config.yaml
n_kv_head: 3
norm_place: "pre"
norm_eps: 1e-05
positions: "learned"
tie_embeddings: false
init: "normal"
init_std_o: 0.00808
init_std_up: 0.0442
init_std_down: 0.00808
init_out_by_depth: true
optimizer: "soap_variant"
schedule: "wsd"
final_lr_fraction: 0.0
seq_len: 1024
Each number is 128 + 32 x the weight over its row's rms, rounded and kept within 0 to 255. Layers, rows and columns count from 0. The size above them is the row's rms in percent of the matrix's.

# layer 3 MLP up, 512x128, rms 0.115, rows 23-47, columns 64-127
size [ 99  91 130  97  99 106 100  91  92 108 108 107  91 124  80 103  71  82 109 115 100 117 110 101  94]
[[138 200  97 131 125  99  87 111 129  71 160 124 151 138 122 124 103 140 163 130  83 147 129 171 130  91 170 173 164 195 127 126  87 123 143 112 146 146 147 102  86  84 112 124 158 121 160 133 166 141 142  83 101 125  71 177 141  77 145  86 125  70 126 167]
 [131  89 111 167 139 149 105 108  67 184 108 106 132 146 194 106 173 135 159 163 151 131 168 142 140 124  97  74 127 139 124 115 112 129 142 129 164 163  97 128  65  94  99 115 134 105 105 111 124 111 126 136 113 169 165  79 119 150 191 160 125 131 150  99]
 [171 113 116  87  90 145 168 119 149 105 131 128 172 166 164 155  75 154 136  66  99  77  99 118  86 121 115 111 106 161  79  60 157 139 139 108 116  98 155 209 115 127 111 123 160 162 172  90 148 133  81 103 111 136 111 144 123 167 170 176 155 128 109 163]
 [129 152 111 106  92 154 113 116 152 124 111  65 137 112 118 112 128 156 133 155 129 146  95  79  86 130 119 155  79 114 171 136 127 122  40 144 143  94 131 144 137 159 150 167  99 146 135  67 119 179 107 153 122 153 145 136 119 140 168 189  92 127 160 132]
 [105 149  90 121  62 154 209 148 105 119  82 144  85 114 131 122 146 109 122 175  81 133 145 136 112 116 170 138 120 113  56 152 166 157  91 139 126 136 141 185 203 124 139  93 116 120 176 155 168 110  87 138 125 130 129 151 141 185 168  74  53 159 130 119]
 [139 149  99  81 135 112 117  54 120 185  79  99 122 125 187 145  86 144  56  99 147 195 135 134 186 131 151  34 121 161 126 177 166 147 119 138 142 116 106 131 140 128 145 108 151 121 162 176  81 136  89  76 155 155  90 129  89  97 164 144 114 109 167 107]
 [ 66 160 137  78 141 102  87  81 137  64 104 116 184 131 188 118  91 132  94 195 103 159  87 142 179 113 132 136  96 139 138 115 170 126 109 140  89 101 166 113 104 127  98 168 194 136 133 129 129 140 136 131 106  90  63 141  55 140 106 101  82 140 123 151]
 [122 114 116 168 152 126  91 159 118 102 182  74 149 144 136 139 126   0  82 105 130  79 128  95  98 105 148 160 101 155  80  81  94 166 163 123 142 115 126 157 169 161 123 125 118 193 185 109 148 145 151 112 168 102 127 116 133 146 133 101 124 166 129 146]
 [147 133 156 103 149 130 111  69 159 170 120 109 132 162 134 127  88 143  81 164 112  82 156 111 134  81 123 138  79 156 103 117 150 140 103  96 144 133 130 148 128 123 173 102 124 145 128 129  82 122 147 141 120 126 134 197  78 150 109 122 126 198 146 128]
 [ 74  76 171  67  42  64  82 159 117 146 175 124 141 144 117 212 117 124  91 168  91 117 158 192  96  95 133 132 117 110 143  48  99 143 153  77 137 165 105 120 106 145  99 111 206 159 125 104  98  94 132  92 107  79 138 114 154 131 108 122 135 162 125 112]
 [207 135 111 143 104 142 126 105  88 166 113 118 166 136  99 111 136 125 138 139  71  89 133 148 167 159 158 114 134 125 108 153  95 147  84 165 104 142 150 151 195 111 133 115 147  75 179 163  94 126  97  80 121 153 119  97 119 118  99 113 116 121 167  79]
 [114  97  97 122 204 189 143 199 107  91  58 106 126 117 109 146  72  72 124 149 134 136 131  86 123  95 127  60 136 142 133 139 151 173 117 132 187 131  70  89  88  87 170 120 144 127 135  98 138 109 121 158 101  86 120  73  73 184 181 103 171 123 153 140]
 [145  67 137  91 175 129 114  83 115 177 161 154 101 150 168  90  93 111 154 122 144  99  83 212  69 164 109 152 117 150 100  99 122 171  98 126 177 128  99 129 163 150 118 156 156 200 101 157 165 111 136  77 127 156 163 138 120 141 106 103  72 154  73 122]
 [141 170 121 112 189 131 137  91 142 119 122 120 163 123  81  68 109 124 165 102 125  95 191 150 120 158 136  93 112 171 115 197 125 155 121 123 152 112 127  82  78 149 104 132  97  77 125  83  89  76 191 157 131 131 167 169 107  85 153 136 106 127 161 110]
 [116 137 140  84 197 104 163 190  62 130 129  91 163 132 155 165 105 134 117 140  63 173 136 128 129 173 113 106  88  84  98 110 124 187 105 121 165  99  88 111  98 128 131 159  93 167 157 143 129 123  83 173 148 159 178 109 113 145 150 171 124 122  97 152]
 [159 171 102 147 158 167 144 172 120 139  86 133 174 122 126  74 171 111  54 129 127 121 163 175 145 141 125 145  97 141 105 187 101 155 101 116 192 178 110 110 130 106 114 142 125 153 141 139 190 117 159 116 101 142 176 137  52 130 134 110 144 143 180  48]
 [132  97 123 118 125 152 133 222 102 150 147 134 112 148 144 122  96 192 168 141 152 136 119 133 136 119  67 159 149 124 119 115  87  94 115  93 140 158 145 130 106 156 165  55 168  83 135 118  83 108 126  79 141  80 131 117 119 102 182 115  86 120 107  83]
 [148  80 139 144 171 169  67 211 104 122 130 172 123 146 204  68 154 154 191 152 121 179 151 114 141 126  59 166 157 123 146 148 115 124 149 200 168 111 147 107 133 114  92  47 121 100 112 115 106 140 122 128  93 124 145 107 131  61 137 145  97 165 168 102]
 [142 155  89 137 161 138  92 126 108 102 101 114 127  79 128 152  99 149 162 120 134  93 125  96 143 171 182 122  98 104 153 122 117  73 111 152 176 131 136 118 113  49 158 178  87 147 152 148  72 161 128 119 211 117  85 147 137 120 102 132 164 136 214 155]
 [121 121 136 118 173 174 126 111 134 132 134  82 166 163  93 143  52  95 192 114 124 156 159 176 106 169 171 110 159 147 101 152 123 160 107  96 137  89  91 137  86 135 120 135 104 156 126  59 115 146 113 187 185  67 126 136 120 149 100  83 131 186 142  90]
 [140 105 144 104  98  98 107 172 125 136 144 135 124 127 139 155 136 137 187 138 105 103  77 131 106 122 132 158 116 164  87  55 109 163 106 138 190 159 111 148 166 137 154 140 130 190 117  67 152 120 111 132  92 106  71  95 157 138 110 111 117 157 132  61]
 [111 112 139 118  99 144 120 115  86 149 111 110 134 127 138  69 191  91  93 125  75 174 128 136 118 166  93 118 128  84  92 174  80 137  94 180 133 133 131  65 167  94 125 148 211 116 201 139 144 124 135 212 181 128 160  86 136 123 119 196 121 148 181  86]
 [110 169 114  71 145 194 104 107 185 131 126 120 189 131  65 141 111 149  91  80 129 127 150 144 136 175 126 113 147 149 133 157 106 159  76 107 126 122 124 139 177 167 166 158  90 108  61 199 146 197 113 141 105 145 159 149 107 135 108 145 117 127 168 101]
 [147 106 116 123 116 103  72  93 132 148  95 133 172 164 155 168  76 112 106 161 132 134 162 111 105 117  93 142 139  96 144 102 140 106 193 224 141  98 139 105  78  70 128  98 140  80 171 116  51 151 129 113 169  88 102  87 119 123  92 109 123 148 150 157]
 [ 59 179 109  66 106 176 157 176 135 152 107 120  94 114 114 132 130  97 127 144 104 106 105 152 137 131 134 120 126 195  40 153  74 223 178  91 110  92  98 137 148 158 140 142 133  65 161 130 158 103 151 204 111 133 180 126 120 181 149 177 131  72 127  90]]
# layer 3 MLP down (transposed), 512x128, rms 0.0697, rows 23-46, columns 64-127
size [100  89 111  73 101 105  99  79  92 109 127 104 113 108  80  95  85  84 100  90  93 128 106  94]
[[ 92 130 218 158 118 175 164 119 147 176 167 143  87 139  77 124 108 113  90  95 130 163 143  75 100 207 131 103 116 101 136 160 154 158 134 129 122 120 105  82 175 162 177  82 167 118 144 150 116 103 130 202 114 168 142 141 137 123 134 135 127 143 153 116]
 [191 115  61 123 137 102  37 102 116  85 118 143 162 152 162  89 117 153 147  99  97 188 135 112 167 146 136 174 140 174 140 127 112 142 145 136  85 149 146 124 167 170 125 179 141 162 148 117 130 103 142  91 168 139 108 138 143 116  83 180 126 152 117 118]
 [145 122  95  86 123 162 128 131 160 127 165 144 156 170 231 160  81 118  84 150 163 124 160 120  81  98 152 149  79 140 152  79 136 170 150 124  76 141 137 152 175 100 110  86  98 114 194 113 185 145 167 110 153 169 147 117 163 124 142 138 116 110 179 144]
 [148 131 142 134 102 170 130  49  82 123 172  84 138 137 128 136  67 147 164 170 146 117  78  57 132 151 121 122  72  98 174 158 193 119 122 131 181 177 128 104  69  93 167  73  80 136 108 146 109 128 129  68  89 152 117 139 170 157 135 180 130 133 112 171]
 [142 157  88 117 150 110  99 167 167 119  83 141  99 118 175 119 125 147 181  95  90 139  51 144 112 158 134 144 116 152  96 187 115 103 100 131 131  31  65 170 141  76 101  57 165  99 109 110 174 152 115 106 125 147 138 144 142 132 105 160 115 131 146 120]
 [142 116 136 109 152 157 147 146  83  96 125 136  67 120 103 120 159 152 152  83 131 167 117  70 162 138 154 112 164 102 109 141 195 109 101 102 144 131  90  96 148  98 106 115 112 110 197 141 143 142 119 103  74 146 123 180 103 111 186 110 114  99 196 112]
 [164 132 121 157 154 101  82 138 107  98 147  99 186  92 142 122 163 116 199  37 120 168 117  75 157 102 125 119 170 146 153 122 117 177 160 108 101 136 110 113 121 111 135 156 116 170 120 137 161 111  88 150 194 120 120 168 115 146 127 120 114 193  80  99]
 [135 184 193 155 127 137 131 135  76 133 115 126  71 107 155  49 162 124 139 176  94 168  96 162 110 111 134  70 103  78  93 139 130 116 133  95 101 130 117 140 146 170 119  88 163 156 162  82  90 117 126 105 102 105 164 175 168  85  89 114 172  81  96 137]
 [115 171 153 113 148 135 114 119 101 127 115 106 110 110 136  57 156 134 137 178  72 124  81 140 152  97  82 116 109 143  96 140 172  72 111 161 107 146 133 118 168 185 158  90 175 144 157 153 112 150 108 116 145  49 150 161  81 111 168 121 165 100  96 138]
 [108 152 180 159 108 110 115 100  99 139 156 105 151  81  74 158 102 160 148 122 141  80 143 148 113 102 123 158 135  83 156 106  76 131  92 127 170  96 149 165 130 156 183 108  61 128 116 109 134 141  71  90 109  86 109 174 130 143 190  84  92 172 160 104]
 [122  98 162 142  91 146 116 199 111 161 144 155 115 147  90  99  55 130 176 196 123 100 106 158 123 137 140  89  95 132 124 188  98 119  61  90 148  89 118 119 143 113 130 126 153  97 153  87 163 194 168 143  89 191 136 175 139 157 124 121  95 125 138 194]
 [115 154 101  90 115 147 109 105 145 155 165 143 140 157 128 165  58 146 135 149 106 100 148 134 131 196 158  91 112 146 167 111  65 152 107 168  77 108  96  96 127 170 121 143 105 130 179  97 188 102 170  68 101  98 122 135 118 109  95 152 119 117 123 187]
 [189 130  93 132 137 107 108 125 127  63 101  63 193 129 136 116 143 159 127  99 101 151  91 109 185 163 145  93 173 125 104 128 155 123 112 154 130 150 160 103 139 132 138  99 106  29 169 116  92 125 128  91 115 110  50 159  84 103 136 153 183 100 137 149]
 [111 101 167 112 168 152  97  93 128 154 139 162 162 102 199  94 148  95 145 106 135  75 157 120 128  99 138  41 147 105 100  84 193 146 106 170 170 105 127 169  86 130  84 119 158 189 140 164 130  74 122 102 166 158 171 118 139 140  70 128 136 147 104 146]
 [117 156 103 175 103 154  87 143 125 161 119 162 131 126  98 123 114 141  91  84 179 143  85 102 131 157 150  65  55  61 185 136 129 154 115 150 123 128 158  65 178 157 151 120 143 113 100 195 139  95 148 160 110 169 135  97 158 120 139  66  90  96  49 144]
 [107 161 204 129  80  58 155 178 162 121 179 174  96 171  81 130 147 126 114  99 142  89 107 142 156 105 139 198 130 163  95 126  83 121  60 143 141  81 132 135 147 153 166 148  97 108 121 144 141 129 112 114 132 152 122 161 110 135 119 117 148 126 186  99]
 [152  87  94 128 119 170 146 165 126 114 178 168 116 138  58 131 118 141 106 119 149 121 151  90 190 136 112 130 168 124 172 144 200 116 163  93 101 153 131 175 169 140 137  87 161  62 122 156  81 106 142  72 158  89  77  76  89  96 136 178  92 142 132  84]
 [111 118 140  95 171 192  71 125 124 135 198 199 116 152 121 119 150 122 121  73 144 135 171  95 115 126 137 148 138 148 168 114 190 177 149 131 161 144 121 136 110 126 130 121 104 113 126 162 130 116  97  95 119 120  68  47  88  39 140 139 118 115 154 106]
 [106  78  63 122 172  82 147 139 132 160 165 149  92 150 108 114  97  75 159  80 152 147 111 154  69 130  89 130 127 117 132 176 146 148 155  62 156  61 142  78 156 147 106 133 125 138 176 118 171 167 116 102 152 132 136  93 161 118 146  95  98 119 168 101]
 [174 108 122 155 113 154 119 114 140 151 153 195 129 169 173  94 119 106 115  61 151 111 115  53  91 146 156 160 121 101 142 143 147 156 148 130 140 140 120 108 126  89  68  93 154 176 120 137 112  79 128 105 110 152 120 135  96 147 128 139 138 151 119 170]
 [154 110 133 167 133 162  99 143 106 173 142 152 114  78 159 133 110 150 131 114 112 154  87 146 139 127 136 118 197  62 157 183 159 164 150 123  83  91 151 129  96 113  56 144 171 158 117 136  97 148 110 137 154 174 147 101 164 174 100 168 110 145 117  61]
 [ 81 110 135 144 133 127 123 103 146 109 118 136 129 117 117 165  53 169 173 151 122 146  34 162 108 139  64 116 145 133 171  97  98 147 121 126 194 128 143 148 117 133  83 214 144 164 119 119 164 120 125  99 124 162 106 181 130 181 124 129 117 164 132 178]
 [134  89 122  99 161  84 114 116 113 137 161  89 137 175 130 149 130  89 167 158 130 142  80 118 129 150 156 148 120 104 107 131 121 104 104 138 184 126 116 103 118 143  52  84 150 109 131  94  89  86 162  92 137  88 147  85 117 136 142 137 178 145 171 107]
 [ 88 150 181 100  89 114 105 114  94 111 123 179 109 194 149 108  96  83  98 162  77 125 161  75 106 111 106 152 110 138 160 147 145 168  69  74  83 112  86 100  98  82 163 147 174 128 172  69 198 166 125 154 137 132 130 109 168 165 117 121 148 122 113 113]]